From a checkpoint of a small transformer trained on Wikipedia.
Size: MLP 576 GELU, 6.73M parameters.
Architecture: LayerNorm before and after each block, rotary positions, untied embeddings, some layers without positions, value embeddings, hashed n-gram embeddings, an embedding shortcut, skips across layers, capped logits.
Training: 146M tokens, 6127 steps.
Each number is 500 + 25 x the weight over its row's rms, rounded and kept within 0 to 999. Layers, rows and columns count from 0. Numbers have three digits each. The size before them is the row's rms in percent of the matrix's.

# layer 6 MLP up, 576x192, rms 0.117, rows 192-208, columns 0-191
091:468507484472518528496513512539503450516510492484495498485524444493460506511558461529458508519542498484557504466553461457497471531569530540526522462518471519548440496477505472501505476482484521518525506529514526468503525516471490489486521531517522495517499516513473537497490502501482490510492486540490522462544521507481488477497485490478513535473487512487535458489480511521499505515472467493521513505490537493444473501517475511476467491494498499485478532519481500517458559470509497509502547512443498527488494517524461480530511539478480494505493473517503508495527519474533494488
106:524493482509519524479468525498532533457498518482489508513515507482524520530531529496479513526522522525514514471511466479496478474588540502487468488486502532452490489497500483504490447516483527489551486521481462506489518514512527479470455525517476516458497502501467489535485512512510486514469513484535478513513520500475528510512490491475478531475572500474543488494506480446488510492468483515496449523502521468466474518454507538490524493551508489486520531468478535510486505537503495457519540496494517490466476520517430470463470504528500525526523472511538507499481534491487466491
093:490505519537496479475571485497503544460492500487487438470515552463486526508477513479535468501496509507496528525502529500486480537501519440500547490499520479500505508482564530476525530507500494485495496531512544468501530509528476496513515497531468482496466478513491478479527511504524510461507475513497517511515539509513525472503509496488513514512530508445525540508548534498522478470475502469492539505508504597506506490535480488495501532501530482489491512477441470528503491496479469505553505473498482516510467497501544451476507464482500537477479509471500472526465514490494487519
092:520536492493478469497489495493519500447476492517524504487505470484545447477509519490451490514525510531522494488539471502501495516501517472517539522500447521520506508476532485465485524472515496477480509519431467473542508462487526520453446496447536477505535540508464485519532515542495548518450503470488462482529515491465521548483477480499533479487507487500512473514503580488519482501526503537465511505494558502507445476497514476509503510513505483509514506549510466538509485481508499525507553508506500490502504495487518505502506511510503536503499500450466508458488493500476495500
102:549474465504509566488511480477465503488514494486469492510479564473490493517474508482551560493515493487535470529535500507444489455488508521546527491483461531479492442496500505523490531549495501466488496513503495508498471457502471448482467492470508506521495523524514474522518540512463521496528494433541518482534516511518507504519521499512504514498505482534495455482492510492554487514454521465497456526478488530524462476502499488482502524465499479464531541498501464491502498515517483507461481493520488503507512526526501448475489521488477468551502532531486518487494495489486504510
102:519499454527472513500509504528499488478511498513441492508485501509518476533496530505520488478541490483452537503541553465510492500521517491498526479504514496550511499499515520498506477540440517464498485484481511533495536470524480492508487527520506464496525492487527490540506498522522505433478484560505492462547493512511515535548498462464476525482498447437536480440506484486475526477460528502485507496507477536523481537512517459487498521518473513488525511504491511517501500520481469507505523515483512537493529496518504469473541495483465521550526514464549516502469515491501467464
099:542497461452504522467533489460524523522484465468479520484478520482527494508503525500462477501473482519500503520532482500476504505581491513484514491500508473529456497481487472517498497420485508489478453524498496479506519510527523505511530517475479501473504514532462495543501517502516543549495479465528537480547506461492526502513482463501533538509501502508530489520467463466537519475496492511509456517511507542502460498449481502472488494500484471543508506488528524519561498523504493490530482499486502505464461506495440504520524492512493521507479525445494510513545495452503489484
106:527489504481478516466524542492523450529488475496508490489489509503486533486483498521484523544483482491535478488493474486547488532554522496495536494505459466522498521452514540466541529458488513473490489526475473469490499524473446501484505513544495519511498487501529532491526502520521499477512458536511538518534551490491538506517513467498498512453473493550460563482502498480520491491474509519505517501489511519480499519485499482473465507566507469451499503484479515479494476525524492475479520540443515457546496492468485484479518509459484513509439501483510480499461500512527504532
097:512491480503518481498531494556468513502482480483470504521447510453488501508518519525514502505489470508475500520542515445476478499493487469533514469503489470494470545492522518518465490459537502473484480530501517471507484516506510474507494566512493493471486457488472528462461570511532488526526468550527494488460497559527514522505515499474518493466464475513474518510481513504541501522463488495520497475510487502538526469442480535486510515504485514494493493502493541500473508476504498512472533508520474520491523512512479477566533486482478479516520515453453521496522500509506435463
111:536490509520516483486536477479500524518477476534546488508503493557471486471483486492533486490519507532519486546515500493497485482526483515505495493524551535477449474450530485471528490479509495481471528513474486509525465473485457506515514499478497468520524505477464513489521512511510554516498465528511513530512505527474528510486519471486502518545515483526507481515504509446531468466493455540473535505480482472453475582487491544476529494515493498477494482522501510503521506466511484565488470484466515492499490520468446500512519487493456518548533477496493533489520488466454479497
098:521482494456520494483496490489527486454533503509463491529504499490533505500482526516502486455510534479538479479531498504539472486513505506544561518550486497497501504465504477470530484452485539509477516486464451451521471532492516486495457474503532494512478502509498479519512492479506524501516467536521509485476476502470513528504512520506509497503512478436478499489561511476517488485469497513497508497472502529489481492479510508540502555490514447483482525569510539547521531559505460482475470489512473470504506517498506506517503479459514488523491582492495511483544509489503466473
097:514517474491534530504490495489477537483520488521446494460505462498486512480501515536497489541459516508475523504483499488509483501485491503481495493457494524543500496465497549489526509486459516510465487536475469486511486526518476506494451554479424529497478526467501467498529502501490473505490486540524541536518480524467514523467477491525546536455516511511465487493499470451492455471472539524481485508524470503522475536519499558465471469465494515487527517508517494472516525520517507519506454520520524463498487508503465531547498501488525512475520471554470487516515489477488511537
113:480495492508494500514482507565486474534505492546509521498498494501477473448505521504522538489505513527535487511518512497517484486517503499511471473522513492482511497503509503479535508479500555459495498533518509499477471471505453460499435507488428490511470504485460505530562521519526497505490498452499496543476529495502499471509520464512498497446546491508548491536486519504494476486498529494549427502498492492497454507470531503477457507484517511502531534549472504467497508491550485545516473508517535516517495505523491471472439456493467503496544504502483474500499461503514496526
086:513471446471513523512497516517505531473551501488494510500496519499509459481514473479481475488488502517475486492491538481458464463467538535498514459498535460464505475508503530472543469488532506457509514523491443489512470535518555465469517469460521539490505525496462470493488518489476498534490535530552483466519455501495523471488509526512488518475506484459510504525544474508499530473484521476529509516504502500507456475468464542516443492502507463495472479511502540522516512505533512511495500511515491485498504490515505529526526467484490547488502530461525497419489505495507525494
104:465513475500504483480540499514486529507524502521445482455487571473473458483529505537485516492464493508496515495480492490504498505483489498501508483514483552475472533506487476501504480472482486536513534509444516515517496456545501508483491504511496491471468502522477509497537517529503569484505517472533539547480487541442492503518449501503526539520553495516493524481503554467483500477498448562469471480482539478484508511519512535492512492517488481531525497492480506467506498498509452529491488459503530507494496484521446463507483531490476543501496492465515501501494531509508512456
099:491506488486489487513493503488491496466474461461510507517447464523514462526535500498478504473435490502507477512546518500530498473503543478505518501495529491546501496516575525512505487487489516487499478494511552478460510521512501471468495532515491459470553507514461515466483505456570506466504518530519537469507504521505513518528493493504494516488502469442508509505499490487460483464469546535513505503529469516492515507519529476480512510537494486520540467474482474508510551529531491508479530474492479531502475508534507507474547498462458499499503484547493483497475516499484458444
095:491500525479480506458482530520490521487455476493466514486521508463483501492498513494503509537499475539536501480521510488485497512498531518487478498473507541486486535482519529530524479456487504457505489506439463524523491452504497517518497508511494452458466483490531499502504517469532577534525488461515546518550518480502526485450525480466504499518518495465523514513501493528494488509515535500467515496556511489466439519521511478495514546484529502487486474499575527518489521543476484544526473505511539477471468462475519486491517502482496532503489497505464522502505555502503518479
# layer 6 MLP down (transposed), 576x192, rms 0.118, rows 192-208, columns 0-191
091:509467474497490480537491481499545552497505490540479479451532483453527512525506498458501473503487535510487476529463524535537527526518484502495505534521517507502522432494500530520475486483530503446474493490468477524466538502500510534532472495477489465447458499480461497532509480505518511531552539451508510509475482476483505498482469502473440495503473508487502530478459502504508515496488538459546508542493513536465500521534483494498466529493479465481479503494518532516485506545473498498467502524527477508503460507510535493490481550507519501510489536502507525472509505509458533479
105:522513482489478510467497525495521535486478477495509476481515494483490548496496516481497514545490522531465529520510468485539502534498453451538483505485518582474532515497513459535455475521488459486536489518480539547482535491512514531504501463541507494475515515468455508489491463486516498496456544510501504477498493474457492481499476501478514495493516532502516522502494543497502496531493526539523512536482547508492488504494478491468521512525493516506518541476495493499464567530493503448504486476474485503533521498545472462486485520518488487537499480507521463534451518448482512464
090:481469548530516471539528497474460498495498519468492485494529552481437528488500492475485460516494495466485532479488482496489504479529514493465526507492536514486489480515553537537482516543469486499501542523514485511483483526546500524505506490525493478501489500528513496489569497473508507475527517527499497518519477458499487492493508518529506488449504512481492472441565519477472497488459469487507499498500510514486483464540469490509551512515518495507470480470491462520527540462449520548508507510470535519502513478513493476493496507468538511529507544513462485464514459488468458523
090:518531484523466496476525485486452475468475480495512556446505466452511422488480527508517504481513485513503484474539542448539559520507485485482516498483466472482491544509450508471555502505506490444516487486526508493512513490485466497505492526505543468530550538548488521508529530508484508493504468481453469510540532447504537490526480471510485510498467463519525507511469516495507519493551531527474467477484518527470477518520487504512500480481486522471502506525500486498512496485496503517510496530475516511514512523537490540528516512492481480525466491484516500523491520483506546495
096:508468473457509547521542494515518495479540554489496484486481486491519505541506492526487481495521460534492510530520489552530484520533502553515511480475471490503519503514483451500514509488500527517493535440493505464451498512494506517492489445459527512546477480534550574465484494501497452486483489501480493525519510489499507511525493504496492490517469497497492530482478549486482492493491492490511474527459515525520499488496487509449489520471498507493495494515493510437452507465485458495541489449491501482514531513538540513484486521472530513472467494518548515487491460506484554503
098:491523471546526521514520511503498508485528469470483477512551471500492502507488495495512517475537451514502524491470517485493547528484485478482538531513472501478485494482438486453493461519529484486524503547506484520497471513523480471504536523491545479487453467466540451538514428482502510513538528510519527499481479548467458475526501480466548514503468508506496509512514500455507464456517508492477498537457500484519470517527510520466467533485473520514485484511495507502467527514436487501478510522533488533491465530483502511498506463510495509518478515486522517491523527448517506480
100:527484488471472487538518519487537457555504490466489513511533487530496475500491516480487458498514469527462491509472496497498474481483468514468526520481479457486495503508511460539497508473530457492477544498501517524508512501538576507536527476494482491559512536497469496500463507513530546493510438476519503536494479480513495518465498503473478503508472498511492459465437538478528507545490522506549471505519466551511464493485445511552525523510458515490520510509538500465522493463504485517542519513477479515488496526512487501506508515500480507540493528489518495496472481492525516523
104:526523514468495507564438530531533481452458529493479487547503501473531506518477473515517499546480470501476507493482502506507507498491499499506459516503530472475485552486492527490498491504495476501519510534489515495477466504494484508494503459546504486538461495443510489517519494530495521510531494486432542478497479480532491470490507523506481527479489532493525536506491463483501494486464493495484474480517482496499472558469492521521497454492486475537474507473499536509548497463470533512505517522476530484524479521503544503502470487510527460533488515547548461539495491502479567499
108:543461523525484534536489479498511495517470479517494470539507488542502470469455535514499491524532478489492487503433495505532475483474498490510509509502487500502480516495541497516526506434583525503525508490497470467517468499524532537467504474475518503490544506515478475517512484515506478464490500496512445482489538480518493548460499494471509529484508476520481510536419492492529509506483524529514529530504443497536502490490543469513525493471512525527479507482492478479484487504481513533472490506479464514496465485495536504513496538473542471485543483553499513509485527474518495489
094:535475508500482518488514525473534520508459495530483512494479537558511510473473520493552500497510499547479477523481514449497493441493444516505508474504546507490491528500548471439531519487542490507536526468526542518513500488475472513503479494470523466527520513505502508476467460538514521464507492522462496526471511507505486477527508473518448457507491488505504471475522520505497495519508484478531462452512499505522482527510437532506523490523504498444490494476486479471510502479492502530531508529526502519495465478512486518529487456450496455522510498562530527507518500512521492500
094:515472485490553487535468523504527472478495533480504493507489528468496486484497510480505471487510556533472498489495492514477543539486517499485483512511519521470511487503479529536472500485527498544513532497481474487493476489468529484509514487480551535525513498504496492499521471458471458476462518543512516496493490464502474460486503559540491494484453530473478482494515480503465445499501464494521538544493519514525476486485498498493506534492543506536497478530490532522486514493497524459530475487470469423526512527482561544524505466486479458505476536487485523469468516520528476527
102:495537517463466462501484488498510531498539499492531516502547517523501507468487494476489493472488515506532518501487519454496531478523485485532503492517485510539475495501459527521487491534570553529503480479492495513491487512474473535505473523480510503512495519458519500512529483503483491500530506490514480471532523524538448526483513513490513440522473472482453506504489475460449458509481490522558504512547442479499496516489471526503493499451504518490557485506468496520493535493481550512472520493458468505489518515487469530497497520510486490493483491512510471517569437503470476534
085:510536523511454479507485489485500480509484487525479547497516466574524524492523509528539548491519541501488501505520494522451508480554500534490465495497541477502516508466488497493502476484495488552557502502484515492503476478517473524536456512517519486499526478528537513513505483543486540550485473530505507536458504477492485460494469481531474452522508480519518519484461521508456510474496521483501471501456492508507473480521487505534466487502471513474485495493486501495476507471489483542491475482500526492437499518513477506534458485500448453475532508538514509447492539518513523514
080:530526521507489506527503475522486467482460508493508486549467510462535500528485522512504515542502531517494500490518461507551519528475476449481486542501500497537489544458487484534526512504472495475542521483475508479542499458430443486490519531523481501473520514505502522518535514491522463503536488477469535491498523479474490533541544484485520483518545504522468482487514535493503463494507505496470522522525501521511518511498487507521527501476454535498550509467498477491498535446472480514529474498533494464498514487457472509508461470505529475511527438533484515500511467512498502476
123:468508473496540521480551516464529530486517515492466493514511496518512557466512536510483487516494475550474508517470469530496528478510437518478507516478519556464504517508494485514460488493522499493551520486456482541523545486519506491512520481521495499505492519457495497507448494492500491478532555454477502496470501488501518561541489492516558534467516509484487513478525524508521507506488491518470469515474478457462489499498479505490500522481504514531552520430520515479504529556467481473518523450501492494490472493507467484493473505514522482505506504505503477519495457463472519483
101:546507467481514512510524499485510508491498483484525487507519532484482512476515505482456522509471485458482450507497519521507505533510541475473524499497530515520493441542513542554443458485511516492504519493521508525533518510470522494497530485510507501465504478512474494484532467506514459491514499475500439504509528465489461509516543499494493463485509511473469482491540467496494508514513498484540455497440504489518469493511496511491475536506475510490472462460540537527503551509461527500500538521563535547501450526474493475463525539451502484503484458520507515530511508481494502487
091:481490514510516520444534457478515492536495478528497541496529523500504505480484501515509470492503514491480492515501482490461533533484470532490466461491518496497559529584507520512536449496540485487493479511510503497486542487511477551500463485518503517487480527502502495486499468493538521487533497504484503570522482510522495483456476514523512487522496483460497479490486519498454500447500521514505468481510500500508503517541508477544486534493523524488471489487511457494474530461433524483516478462519520509528499520522540499461489510511484456579502496530476491454489514516488494523